Each number is 50 + 10 x the weight over the matrix's rms, rounded and kept within 0 to 99. Layers, rows and columns count from 0.

# gate: layer 22 MLP gate, 384x192, rms 0.0581, rows 164-198, columns 0-63
# up: layer 22 MLP up, 384x192, rms 0.0585, rows 164-198, columns 0-63
# down: layer 22 MLP down (transposed), 384x192, rms 0.0584, rows 164-198, columns 0-63
gate164:54 53 56 45 39 62 47 57 58 49 51 62 48 32 58 69 50 59 59 54 61 32 68 44 44 54 49 56 59 57 54 42 55 46 57 34 62 66 47 54 41 49 55 41 54 60 65 46 43 53 37 59 72 62 50 52 48 45 48 51 44 52 72 57
up164:55 58 47 57 54 52 63 54 43 45 43 50 50 48 54 51 47 53 54 49 53 47 44 47 56 25 47 45 50 38 49 54 48 54 49 57 68 33 44 65 48 36 47 65 67 31 46 43 43 74 55 39 31 59 60 44 53 62 36 67 48 62 55 47
down164:53 43 49 53 56 53 51 44 49 67 54 58 49 27 40 28 45 53 55 42 42 37 53 55 33 62 31 48 36 50 36 40 45 54 41 45 42 64 41 45 48 56 36 37 46 59 31 51 40 41 59 54 54 49 50 52 50 30 58 59 58 54 68 48
gate165:54 47 46 45 46 54 57 48 44 52 42 58 63 45 42 60 52 58 39 46 46 58 57 46 53 50 55 42 71 47 46 60 50 51 46 20 36 50 35 38 55 58 54 54 61 42 41 59 49 65 60 68 69 45 61 47 27 46 55 57 49 31 43 57
up165:23 60 54 55 52 47 44 58 36 46 46 61 41 66 44 67 43 46 47 57 58 42 54 37 52 25 42 49 44 59 58 46 53 44 58 54 44 53 47 48 54 44 49 62 66 39 44 55 58 56 39 39 48 40 45 57 67 40 60 42 56 47 47 46
down165:22 46 47 57 44 65 53 61 49 34 50 54 50 47 48 39 46 58 42 40 44 49 47 36 47 40 47 79 57 58 61 55 73 38 67 48 58 60 35 48 59 46 34 59 59 44 55 45 52 68 53 64 47 77 43 64 75 59 55 36 57 48 49 42
gate166:39 56 55 51 53 49 43 59 55 56 60 66 46 42 50 36 48 56 45 47 40 53 67 59 52 47 46 51 28 46 39 46 62 51 49 61 49 58 49 50 62 55 50 34 53 47 42 31 64 51 32 65 54 66 56 47 54 50 47 55 57 51 60 45
up166:46 41 60 50 64 45 58 41 53 63 59 51 55 46 60 52 47 47 73 39 47 43 40 41 58 45 42 58 48 50 53 30 35 53 53 43 40 68 43 51 61 43 51 63 36 70 50 46 60 48 47 40 46 46 60 59 38 39 43 49 46 28 34 43
down166:48 47 34 51 69 36 36 53 38 65 58 53 69 31 36 62 48 48 51 50 51 55 45 32 48 50 51 55 42 53 63 36 36 63 48 37 56 36 46 66 51 51 41 46 41 45 72 56 52 61 45 40 57 45 57 57 49 48 21 47 34 43 52 38
gate167:43 59 45 58 36 50 60 71 59 59 46 47 39 49 58 51 48 51 48 48 56 59 79 51 48 41 48 50 48 58 38 49 47 48 48 42 67 43 39 36 51 67 59 52 42 31 53 55 38 64 55 57 55 49 59 52 57 46 73 60 61 56 60 28
up167:53 39 47 25 45 50 50 48 51 52 55 44 52 39 53 51 43 57 57 51 55 59 53 44 67 39 40 48 44 48 44 53 33 53 46 73 67 60 61 66 71 53 57 52 47 46 53 40 56 34 46 33 46 39 61 45 47 46 51 50 63 50 55 41
down167:55 49 36 58 31 52 42 50 58 54 49 42 51 37 55 41 59 59 44 60 38 56 35 48 41 50 81 41 59 29 54 52 54 51 62 54 49 46 54 36 41 46 53 68 47 51 49 56 54 45 57 52 62 64 42 49 60 46 65 50 50 54 49 54
gate168:53 66 36 58 59 62 49 67 62 32 49 61 46 50 57 51 54 51 46 35 61 69 57 44 51 48 28 31 57 40 44 39 55 54 52 59 30 43 64 62 49 54 39 42 64 38 61 57 13 38 52 55 63 59 36 62 48 55 33 63 51 59 59 47
up168:43 53 46 59 50 52 40 55 61 48 66 60 51 61 27 38 56 60 62 37 40 42 62 35 37 62 34 47 60 56 49 35 63 54 52 54 35 44 53 54 54 58 34 25 44 40 45 41 40 45 51 54 51 59 54 46 45 56 30 50 70 43 53 56
down168:63 63 40 55 56 48 62 54 26 71 46 61 43 50 52 56 55 34 29 47 36 41 34 57 45 53 53 80 45 39 24 54 37 43 56 48 57 65 48 47 47 50 42 48 57 38 46 73 43 47 46 40 46 53 50 54 43 50 45 49 65 48 40 47
gate169:36 36 27 57 44 51 53 51 47 40 49 50 41 49 41 66 51 56 57 71 37 44 50 60 51 37 32 43 49 48 45 50 47 44 48 49 58 44 44 72 52 44 61 64 46 53 48 53 46 59 66 59 56 37 43 54 46 63 50 45 49 44 66 39
up169:49 40 45 52 52 50 64 43 56 60 66 50 48 55 41 42 41 47 56 51 47 76 44 35 34 44 31 56 46 66 58 47 54 40 33 58 59 38 71 43 41 59 43 45 54 44 50 61 51 39 45 38 46 45 47 47 35 44 43 38 63 53 48 41
down169:47 56 58 30 90 49 45 55 40 56 73 66 49 55 39 55 46 39 57 53 38 67 33 55 51 47 43 43 32 57 40 51 39 61 29 51 59 46 67 62 60 38 51 26 31 60 69 29 46 62 44 45 41 44 39 47 36 46 31 49 65 57 33 47
gate170:42 49 65 32 52 63 53 53 53 41 44 51 67 49 51 31 43 49 52 51 66 37 34 60 54 51 45 45 43 57 36 41 46 59 35 55 48 34 52 57 50 45 63 45 61 54 51 47 53 46 61 65 38 45 58 42 57 52 68 57 44 64 47 56
up170:76 54 57 64 46 55 45 61 51 43 51 46 35 57 39 56 64 56 36 45 42 54 43 52 41 58 47 51 43 41 52 58 37 66 43 32 61 49 38 50 55 50 42 52 38 30 27 52 57 66 38 50 62 63 48 65 59 42 47 50 54 55 49 32
down170:58 45 69 27 64 49 44 54 68 42 40 64 55 50 51 32 58 66 40 48 45 55 53 60 76 56 48 39 34 38 55 35 69 40 53 42 52 48 43 57 73 56 38 37 56 52 70 46 53 45 39 62 46 53 48 43 59 59 37 32 43 52 74 40
gate171:38 39 44 69 52 46 40 46 57 37 37 53 32 37 40 45 51 43 58 69 42 46 40 75 52 40 53 63 36 51 67 33 51 46 44 54 32 50 55 61 51 51 57 53 57 45 27 25 57 64 44 57 50 54 48 39 49 53 44 41 50 36 46 46
up171:51 40 37 49 55 50 45 47 35 49 55 63 35 60 50 48 43 49 71 44 37 64 48 47 38 49 46 52 56 41 49 40 53 53 35 54 53 52 45 41 41 50 48 52 55 35 39 73 36 55 56 62 37 44 51 47 42 73 35 49 32 44 49 60
down171:44 38 39 44 47 58 56 44 25 56 54 65 44 46 44 52 51 53 52 58 61 46 39 27 52 68 54 36 44 51 74 56 45 49 52 51 59 47 52 47 51 64 44 52 46 50 30 61 46 44 55 51 65 38 49 55 58 59 56 57 31 34 64 47
gate172:47 51 55 53 43 41 41 48 39 59 48 65 69 50 44 46 37 52 57 43 60 47 67 37 62 50 54 46 63 42 44 27 64 45 53 44 57 64 63 56 52 54 57 45 67 48 27 62 44 40 48 61 44 45 55 46 58 58 62 55 56 33 71 50
up172:34 60 52 59 40 37 37 64 47 50 60 59 47 45 48 54 30 54 59 48 44 49 60 47 46 56 49 47 50 74 48 39 43 51 37 52 50 63 53 45 52 51 38 61 46 61 42 44 41 60 50 45 69 46 42 50 28 58 49 42 70 62 54 45
down172:47 45 40 46 43 49 65 45 60 61 55 50 57 55 54 53 57 49 43 65 61 44 48 47 54 57 57 59 43 41 46 48 60 52 35 61 64 50 53 40 39 43 56 36 58 42 37 45 38 49 37 56 37 52 37 36 37 61 46 57 43 51 71 40
gate173:41 50 52 33 43 29 59 47 66 56 41 44 71 55 56 46 58 58 48 43 46 56 61 51 59 45 35 64 45 61 63 39 58 32 55 42 51 54 40 38 40 40 56 39 39 31 42 54 42 54 59 37 48 64 36 35 41 49 47 55 45 46 67 47
up173:50 41 44 41 47 50 45 27 30 42 49 51 46 50 34 54 46 44 75 49 48 40 60 50 55 35 46 51 34 62 53 53 35 62 65 51 50 37 45 53 34 35 56 49 54 48 47 61 40 37 50 50 54 41 46 35 81 53 43 40 54 56 52 48
down173:60 47 53 47 48 49 46 63 69 48 44 53 40 59 57 62 53 55 74 55 57 49 68 46 54 40 52 42 26 52 46 38 48 33 53 40 44 48 62 49 60 55 59 32 52 51 65 51 34 70 71 50 58 44 44 62 37 53 47 41 51 48 55 59
gate174:40 49 49 30 54 57 59 71 47 36 21 59 66 47 52 50 37 52 62 54 57 50 41 64 66 48 28 55 64 52 36 60 53 32 59 51 55 65 77 71 59 48 53 38 47 68 49 53 53 49 48 52 48 58 49 38 36 57 43 55 60 44 55 66
up174:46 48 42 53 41 55 59 50 44 59 65 37 61 63 70 50 40 62 48 35 54 56 47 46 37 54 71 55 58 46 48 49 48 63 30 33 49 66 43 42 50 49 75 44 39 44 30 45 43 53 28 38 50 56 53 49 46 44 46 46 57 55 69 48
down174:60 52 55 54 59 42 47 63 53 58 28 46 52 67 49 61 50 63 55 58 45 40 66 52 66 64 46 50 49 41 31 66 53 54 50 56 42 52 51 64 53 75 49 36 56 58 55 39 59 67 50 56 45 59 32 59 35 45 53 44 47 39 41 45
gate175:56 47 53 50 46 45 58 46 54 46 48 63 40 59 69 52 59 70 63 52 29 45 52 39 69 67 46 46 56 48 57 46 31 59 43 83 56 39 56 42 48 58 53 49 54 47 26 67 46 53 47 63 67 57 28 37 33 58 46 47 31 59 81 42
up175:41 58 70 45 50 37 54 53 49 37 48 43 53 69 60 67 37 25 58 42 49 44 51 50 27 65 59 51 53 64 53 60 58 81 42 52 57 37 31 38 35 41 54 52 31 44 51 66 45 42 63 60 56 48 30 42 54 29 62 46 60 49 62 38
down175:61 54 62 55 50 49 45 34 54 45 74 53 49 45 81 71 44 65 45 43 67 64 61 44 43 46 59 69 56 44 48 53 38 51 40 35 53 56 58 49 34 41 55 51 60 47 43 45 55 56 48 51 48 39 55 37 48 43 57 20 45 44 63 46
gate176:36 55 36 58 57 67 56 38 47 41 55 66 46 47 49 66 46 42 55 55 50 54 51 53 45 65 51 34 67 57 41 63 29 52 49 48 72 56 63 50 37 33 76 53 60 61 69 50 56 39 44 35 31 60 64 50 70 60 53 26 54 44 54 52
up176:49 49 33 67 49 49 48 40 64 66 50 44 52 54 54 70 55 41 43 41 49 65 74 44 58 53 67 59 36 51 62 39 58 59 41 47 55 45 47 51 63 55 57 47 49 43 53 54 57 55 33 57 43 50 48 54 52 47 43 57 44 41 44 73
down176:36 37 47 61 71 52 46 55 42 44 45 45 39 38 51 53 43 42 43 47 53 51 52 37 41 60 69 42 61 48 41 58 63 49 50 58 53 58 53 60 64 49 58 56 46 70 58 39 46 55 43 47 58 55 69 51 64 51 34 41 36 58 61 64
gate177:59 35 49 64 46 55 64 46 62 45 50 44 48 38 58 46 47 64 49 56 41 55 55 37 52 41 51 56 64 28 48 59 44 50 62 44 49 47 51 61 57 45 64 53 57 56 38 45 43 45 43 56 41 30 58 59 30 49 44 64 42 51 69 40
up177:49 48 44 49 43 41 42 42 54 52 54 53 45 26 45 39 60 52 49 56 54 54 50 36 55 40 64 48 59 65 47 34 56 55 48 52 45 51 59 41 52 57 29 25 66 39 42 44 48 48 50 51 42 53 44 57 61 50 41 67 56 44 52 61
down177:47 29 40 48 63 55 40 32 50 60 56 36 40 46 67 51 45 37 40 51 46 65 65 57 62 57 48 42 62 54 35 26 61 47 56 60 48 54 47 47 38 44 52 43 44 46 54 46 60 65 62 67 49 38 52 30 56 42 53 50 55 54 61 46
gate178:42 48 57 53 63 60 41 59 53 57 35 54 41 49 48 50 41 47 48 46 26 47 61 51 45 61 59 53 60 69 59 44 57 45 32 58 39 64 56 35 58 41 51 63 56 38 65 60 56 63 49 40 45 60 52 58 46 42 40 61 38 57 47 47
up178:53 30 37 64 49 56 41 52 56 50 51 50 47 49 38 45 44 55 43 48 48 42 44 71 71 39 48 67 41 66 61 47 52 50 59 59 35 50 57 43 50 39 55 43 55 49 47 49 41 45 59 58 51 50 56 45 76 46 58 44 43 61 50 62
down178:61 42 35 48 70 53 44 54 57 43 53 67 55 45 53 50 61 48 53 55 33 42 61 50 54 40 62 45 37 43 45 46 42 47 50 53 47 50 60 47 79 60 51 56 60 52 35 31 56 59 57 44 58 48 41 59 53 46 46 54 41 54 54 50
gate179:40 30 51 50 67 65 70 48 58 48 59 43 51 44 43 46 49 52 39 58 42 41 52 50 48 56 66 62 44 71 55 37 57 51 53 49 53 52 41 57 56 38 48 43 52 26 45 55 69 46 60 50 49 49 67 40 38 69 43 64 46 54 69 47
up179:56 68 63 39 48 45 53 55 39 39 74 54 44 39 45 36 51 48 54 50 41 56 54 45 47 65 41 45 49 52 52 54 47 58 53 55 48 41 56 66 40 57 48 63 56 58 54 40 41 36 61 46 41 52 48 58 58 56 60 58 48 44 55 49
down179:49 46 55 56 47 57 71 43 36 56 49 46 40 54 65 54 66 46 57 69 31 64 50 57 47 39 47 59 68 63 60 32 64 59 46 63 40 45 52 60 59 50 38 60 37 60 61 51 55 56 60 54 67 42 39 66 65 53 49 50 56 38 64 34
gate180:46 41 57 53 28 61 51 49 54 46 52 43 47 28 46 54 42 52 46 45 54 46 62 46 20 60 47 53 59 44 31 59 51 45 70 57 44 57 29 69 58 48 64 56 46 48 54 44 27 46 69 60 51 64 59 42 45 47 46 45 47 47 36 40
up180:50 66 61 48 45 63 40 47 45 46 55 48 46 63 65 58 63 44 40 53 60 59 63 46 60 39 47 40 42 41 65 51 45 51 62 50 39 49 29 52 42 64 45 49 39 43 55 36 47 58 44 47 34 55 49 48 54 64 48 52 33 67 64 32
down180:60 46 41 47 57 67 47 43 55 60 60 44 72 33 50 40 40 42 66 36 46 47 42 71 47 48 53 48 45 49 25 46 45 37 32 61 32 51 50 43 65 61 62 45 32 70 53 38 36 49 44 68 55 48 59 43 46 71 55 54 30 55 47 42
gate181:53 44 43 68 46 46 67 55 41 50 48 67 60 65 46 55 60 65 53 36 57 40 54 57 49 42 75 53 72 47 38 72 59 31 49 55 43 34 57 53 55 46 55 61 69 44 58 59 61 55 45 30 30 44 61 55 67 44 46 38 59 60 41 46
up181:42 62 55 30 32 21 56 46 43 44 54 71 59 63 73 37 50 69 58 48 38 62 48 33 50 57 50 57 33 52 38 35 53 55 40 56 46 46 46 72 50 44 45 33 43 68 46 44 57 66 51 39 29 46 55 51 47 51 40 67 60 58 48 50
down181:37 46 47 49 51 55 43 48 49 48 62 56 59 53 71 64 62 49 51 28 51 35 69 55 50 61 62 57 73 49 55 52 52 50 38 54 51 60 63 39 70 52 66 57 64 52 70 52 65 55 63 61 59 47 50 41 55 44 35 51 42 55 50 57
gate182:50 38 46 59 57 41 47 39 48 45 47 53 54 63 47 45 41 49 42 54 49 56 50 52 74 57 48 60 51 71 48 43 41 34 72 34 40 43 43 66 22 59 34 54 80 41 48 61 36 52 26 32 60 48 57 36 60 41 44 58 27 60 58 52
up182:44 54 52 40 59 38 46 60 28 57 47 44 58 51 42 52 25 58 70 45 44 44 47 51 50 50 49 40 47 51 55 28 50 70 37 51 30 52 58 50 37 60 44 59 35 58 52 58 41 47 50 52 51 49 63 57 46 48 47 23 52 53 39 39
down182:41 33 64 30 34 51 55 29 49 59 46 54 48 57 41 60 51 62 41 43 48 56 38 65 53 48 48 45 45 66 41 45 50 48 67 55 59 50 44 50 34 54 44 47 40 60 56 55 56 60 58 55 52 56 31 53 64 51 60 62 58 48 63 45
gate183:49 31 51 52 65 45 57 53 51 52 43 60 43 51 60 38 48 49 47 47 59 41 55 50 52 41 41 66 57 68 66 34 59 46 45 58 65 46 65 59 58 44 62 59 55 38 40 63 41 49 44 51 35 52 43 35 70 40 48 50 37 56 56 38
up183:64 40 65 68 55 63 36 63 31 26 60 58 66 55 39 61 52 61 49 68 43 49 57 53 54 72 47 60 42 56 36 39 53 55 34 61 40 56 43 40 76 50 47 57 38 63 57 67 55 47 65 57 35 46 68 71 44 47 58 54 50 41 41 44
down183:52 45 63 64 55 56 57 37 46 65 43 62 44 40 44 42 49 47 60 54 57 38 50 45 68 57 57 54 47 69 49 57 42 40 46 33 54 37 66 60 41 52 38 62 42 56 52 60 44 53 48 48 53 65 38 55 64 49 39 63 33 48 77 44
gate184:63 49 65 49 49 42 41 43 65 36 53 50 34 47 40 73 58 56 54 40 60 45 42 63 42 44 52 63 44 58 52 45 59 58 81 63 52 50 47 41 57 55 50 56 66 26 50 64 45 52 59 47 50 34 46 56 63 46 43 55 71 58 35 44
up184:56 43 55 36 48 40 41 45 32 67 36 50 45 43 52 56 50 59 58 48 61 55 63 61 40 50 55 61 40 33 65 54 56 57 51 35 58 55 67 45 60 59 51 42 55 45 72 66 45 32 51 55 40 56 56 63 39 49 54 55 53 56 52 41
down184:44 51 33 44 45 57 54 39 57 54 43 64 63 55 40 31 47 43 44 48 42 55 40 45 45 49 20 49 25 63 55 71 47 52 47 56 69 58 48 49 36 65 66 46 42 53 48 37 43 42 47 63 59 62 52 64 36 50 49 52 51 40 55 66
gate185:41 65 41 39 60 33 43 56 63 58 40 46 46 54 51 50 49 62 55 60 33 45 58 58 58 47 41 65 28 81 49 47 63 47 38 41 44 60 55 53 37 67 61 40 44 46 52 46 36 44 50 54 46 34 49 43 58 59 28 51 47 54 50 45
up185:78 51 44 38 57 38 66 50 74 74 57 31 38 64 50 52 46 51 45 51 34 43 36 52 48 61 45 58 34 72 46 51 44 56 53 32 46 49 53 59 49 35 47 40 54 55 64 64 48 60 61 56 49 58 44 54 45 59 55 47 33 43 59 62
down185:55 50 64 64 48 55 34 58 35 44 64 41 53 47 43 49 38 27 52 45 45 62 34 42 62 55 42 38 43 42 39 47 42 44 47 54 49 49 42 44 58 52 44 55 50 57 50 35 50 33 56 55 58 57 53 50 45 52 51 41 55 63 57 48
gate186:42 30 74 70 38 55 43 71 59 44 43 41 56 43 63 46 47 48 47 47 44 48 55 49 39 59 54 39 53 39 47 54 42 27 47 70 62 28 51 52 54 54 49 44 42 61 53 21 42 60 56 50 64 44 63 49 65 52 51 64 39 51 56 41
up186:58 60 47 53 52 57 58 59 29 54 30 49 52 57 55 53 50 62 49 50 56 49 72 31 52 55 76 57 47 31 42 50 48 57 64 57 57 50 27 47 41 56 53 48 51 42 58 53 56 56 56 73 58 56 56 58 56 62 48 64 49 60 57 54
down186:46 60 49 44 45 61 51 33 40 62 41 51 46 50 43 48 34 34 35 66 56 54 65 50 48 39 38 34 47 57 53 43 50 59 48 46 55 57 46 55 61 32 47 54 66 38 52 73 55 34 43 51 39 63 35 38 50 28 53 38 46 46 48 63
gate187:66 47 64 55 57 49 48 44 57 39 46 54 45 70 53 68 53 70 40 52 38 34 60 71 56 45 36 50 45 52 58 70 48 40 64 44 47 52 56 51 39 53 50 59 73 40 36 44 42 31 71 51 47 40 47 53 38 56 42 48 46 36 52 74
up187:48 52 62 50 44 64 51 44 58 52 51 45 43 49 45 58 63 50 63 47 65 52 41 57 60 47 65 45 48 49 42 51 69 29 57 50 45 63 47 75 69 42 47 51 58 50 70 40 34 62 50 51 55 40 57 51 49 65 72 58 51 61 53 50
down187:42 57 50 61 36 58 56 38 61 42 77 42 52 48 49 49 45 55 55 46 38 64 39 51 68 40 52 52 56 60 42 44 56 44 39 59 41 61 47 55 45 50 45 59 56 55 50 40 32 44 50 39 58 62 29 54 38 55 55 47 69 48 62 68
gate188:54 47 59 41 40 35 60 38 48 44 48 58 47 62 54 45 38 70 63 67 63 51 46 52 46 61 63 63 53 35 66 35 47 43 45 35 39 47 46 24 47 56 36 49 32 61 47 66 54 44 47 69 59 40 56 62 67 43 32 63 45 42 69 53
up188:45 60 39 65 31 50 56 81 64 40 73 61 59 43 43 54 47 64 40 45 66 37 72 52 44 49 49 47 67 69 47 46 44 49 55 69 41 31 56 55 51 50 66 68 53 60 65 31 54 49 51 44 45 37 56 66 38 45 70 45 43 56 55 65
down188:61 37 60 40 58 59 53 71 45 42 40 53 42 48 55 25 60 50 52 47 44 50 59 76 52 35 43 46 49 39 53 45 43 72 46 40 43 53 34 37 54 41 56 54 36 27 53 51 49 68 38 57 44 53 34 37 54 41 48 54 55 48 41 47
gate189:45 50 48 63 63 61 62 55 35 51 36 68 47 61 66 62 53 56 61 40 44 38 58 53 28 65 39 53 50 48 51 41 48 55 45 46 62 53 52 49 37 45 60 52 52 40 51 52 53 41 40 58 48 75 59 54 59 56 44 36 61 30 53 46
up189:32 74 41 44 57 68 57 42 51 46 69 54 41 44 43 46 59 53 42 60 40 50 50 51 67 55 38 32 25 61 65 33 55 53 38 41 52 54 40 47 71 42 46 55 52 60 61 68 51 56 46 66 55 38 36 48 60 34 52 74 23 37 43 43
down189:47 53 49 65 71 52 50 45 32 50 37 60 48 55 41 53 44 53 55 60 53 70 38 49 37 52 57 57 71 51 56 67 73 43 62 52 43 51 52 51 48 35 61 44 47 67 53 64 44 50 46 54 46 61 52 47 40 63 42 45 60 56 31 42
gate190:61 41 69 48 47 54 45 43 49 44 41 34 68 32 50 26 46 40 48 41 64 46 34 60 66 37 53 46 54 47 48 47 37 60 51 70 56 61 54 60 44 44 29 56 52 31 44 46 48 36 54 52 67 57 52 65 61 43 42 61 65 62 60 37
up190:63 48 59 41 55 45 45 62 48 33 58 52 54 57 32 55 48 47 52 53 66 44 57 43 65 63 47 65 56 56 59 57 70 67 60 67 49 79 42 38 53 30 53 47 68 54 43 49 43 64 53 59 46 43 43 46 36 63 68 69 42 26 50 39
down190:42 42 45 53 64 37 50 54 61 51 47 29 53 41 39 52 52 56 38 47 51 63 37 48 53 46 39 68 56 61 46 40 49 41 60 49 37 52 56 52 46 44 36 45 60 43 57 61 40 45 42 34 51 74 44 57 43 47 52 34 50 62 62 39
gate191:53 55 74 61 38 62 59 34 54 47 52 47 66 37 56 37 44 50 59 45 45 56 42 43 42 60 46 58 48 45 49 53 40 41 66 61 61 35 45 57 44 57 48 17 37 38 52 54 37 56 61 43 46 62 69 51 31 69 43 62 67 37 34 70
up191:78 56 47 56 62 46 32 57 74 46 25 51 38 52 48 45 66 48 39 38 51 55 48 58 54 57 49 53 43 73 47 57 49 59 35 36 63 47 51 57 36 48 61 58 60 50 46 46 54 50 63 42 49 39 57 47 55 48 52 54 53 55 48 65
down191:50 47 50 52 57 56 58 66 65 37 56 55 63 52 52 50 51 53 50 34 52 51 40 48 51 46 61 55 57 54 57 59 78 52 62 58 41 44 54 59 67 52 56 50 43 52 42 61 42 54 57 55 55 49 52 51 43 45 54 48 55 65 44 51
gate192:36 41 61 44 48 44 43 71 48 42 52 56 47 37 59 52 68 73 43 47 63 40 39 50 67 41 40 58 43 36 56 65 56 44 52 38 31 33 71 51 62 67 46 42 53 78 62 28 47 50 45 57 49 29 44 56 71 63 39 37 46 41 69 49
up192:52 44 54 62 60 41 36 46 54 61 62 40 61 54 50 48 56 54 45 57 47 32 75 29 64 45 65 39 33 23 58 31 38 32 47 74 40 54 47 57 48 58 31 51 45 46 40 30 63 46 52 57 42 37 49 47 49 48 39 58 54 60 55 50
down192:60 38 48 48 57 57 53 47 51 24 60 45 47 36 64 58 63 54 30 56 48 47 47 56 63 49 59 47 42 58 50 50 38 67 70 52 43 43 44 59 48 45 42 63 55 33 35 40 54 61 32 52 58 34 57 53 48 45 48 55 66 27 57 57
gate193:54 38 63 60 55 62 46 40 51 44 43 48 37 47 59 65 54 53 17 62 50 54 42 61 40 56 42 34 55 47 43 70 50 35 49 37 44 58 36 60 48 47 46 33 51 46 41 60 54 61 45 61 48 70 58 47 47 47 60 49 50 57 51 55
up193:45 65 65 46 46 67 63 50 35 51 54 47 64 49 74 50 56 54 31 47 53 53 57 58 58 59 52 53 56 57 48 55 70 25 34 32 46 54 53 61 35 54 59 34 61 43 37 47 48 59 38 38 51 47 50 54 34 44 51 42 59 47 45 49
down193:50 55 62 45 68 41 36 43 42 51 66 51 52 49 38 55 51 49 51 49 43 51 48 57 72 46 31 57 47 45 32 50 42 58 42 42 46 55 49 37 50 46 55 44 33 54 41 45 40 51 41 54 63 41 45 57 62 62 53 56 50 62 57 58
gate194:68 41 57 42 51 53 65 56 46 60 44 59 43 61 48 45 47 53 54 51 44 63 41 45 66 20 47 40 57 62 56 36 53 48 63 43 54 61 66 42 67 45 61 61 52 57 61 40 44 45 67 43 54 56 51 58 62 32 47 40 50 50 50 36
up194:53 56 48 36 47 28 35 46 58 56 53 61 51 50 58 43 43 37 49 31 34 69 56 65 47 56 40 55 28 72 53 46 47 53 46 35 42 63 48 54 36 57 40 53 44 57 63 56 47 38 62 49 37 40 52 23 54 53 70 46 36 38 63 52
down194:58 58 46 43 45 31 53 46 57 61 64 39 57 57 49 41 46 58 29 54 60 41 42 48 61 58 45 53 37 73 47 51 40 59 38 53 56 45 42 74 62 41 54 36 49 58 67 46 62 47 50 29 34 46 26 41 42 33 52 47 56 46 63 65
gate195:27 50 40 48 43 42 52 39 52 51 47 47 27 55 51 65 57 41 59 61 43 57 50 47 38 47 38 54 52 48 40 58 64 54 37 60 50 64 47 31 55 54 55 46 45 58 37 35 79 54 57 48 55 81 56 49 50 47 60 64 45 51 47 55
up195:61 51 47 45 52 54 55 66 45 41 46 51 40 45 41 52 54 50 70 28 49 64 45 47 68 51 30 50 49 76 56 69 44 47 47 21 54 48 55 53 53 53 68 40 31 54 48 35 47 54 43 62 39 57 48 56 46 65 52 36 69 56 61 49
down195:34 55 34 38 45 45 49 55 64 76 36 37 44 46 54 47 56 27 52 50 53 49 60 53 51 32 50 54 51 73 45 63 67 52 30 50 45 47 23 49 48 48 49 61 58 44 57 55 36 50 58 60 53 58 60 54 71 36 44 50 53 38 45 60
gate196:50 53 62 53 47 58 65 54 61 42 52 67 28 46 28 52 30 42 42 57 48 50 45 39 53 52 40 48 48 51 36 59 39 59 51 34 43 42 69 41 58 62 37 49 42 44 54 52 47 51 60 42 47 47 67 48 59 49 49 28 62 47 52 43
up196:47 47 57 50 37 55 47 34 40 60 47 61 52 50 51 48 46 62 55 50 63 31 49 63 58 42 71 53 43 47 51 29 57 57 75 54 42 35 54 35 35 54 48 63 59 45 50 38 36 49 39 54 45 39 37 49 61 24 39 38 41 47 60 54
down196:60 49 35 53 46 41 66 49 35 57 40 64 50 54 49 46 41 31 51 53 43 49 58 51 51 51 38 52 35 73 49 56 46 29 63 39 56 36 42 54 32 51 51 44 26 54 52 47 29 63 58 58 71 57 44 44 35 39 43 54 43 47 31 44
gate197:68 46 51 45 61 72 56 56 43 33 31 54 54 49 70 56 70 68 51 45 58 44 50 52 52 58 47 43 44 65 65 52 59 53 59 35 58 45 41 66 64 58 42 52 50 51 39 55 66 45 56 69 44 55 41 61 54 60 54 73 39 57 45 43
up197:44 53 57 50 62 59 31 47 55 57 67 47 49 59 45 50 60 37 44 54 56 50 59 42 44 53 49 50 55 49 60 56 61 55 41 51 49 45 33 57 34 57 61 56 66 52 46 51 56 56 28 46 51 49 58 49 38 57 65 47 34 35 34 54
down197:51 52 49 49 38 34 44 45 54 39 70 21 49 48 52 42 47 68 44 45 39 64 40 56 52 53 48 38 53 59 43 49 52 65 42 67 41 71 46 59 48 42 39 42 35 53 50 52 34 49 52 41 60 31 38 35 57 32 56 51 50 39 51 46
gate198:52 37 67 48 51 35 49 52 47 41 60 69 48 35 40 64 24 56 48 51 61 63 50 53 41 48 53 64 38 60 52 40 51 39 44 38 41 36 51 56 60 58 47 36 47 52 44 44 57 52 47 39 52 54 63 43 53 50 58 48 45 47 38 46
up198:58 65 51 51 51 61 54 47 45 37 47 42 49 45 47 56 55 48 75 52 42 49 63 44 60 47 51 53 67 40 53 57 42 52 83 47 38 43 62 53 56 50 59 64 42 57 47 44 59 68 43 45 52 59 44 49 41 34 26 62 39 50 54 65
down198:48 53 40 62 46 38 39 56 58 54 43 48 64 50 53 50 53 47 28 62 47 67 63 48 29 55 54 46 46 62 52 56 40 45 41 60 45 54 54 50 41 53 34 57 59 41 29 53 69 44 60 48 57 40 58 49 45 44 34 47 59 53 64 22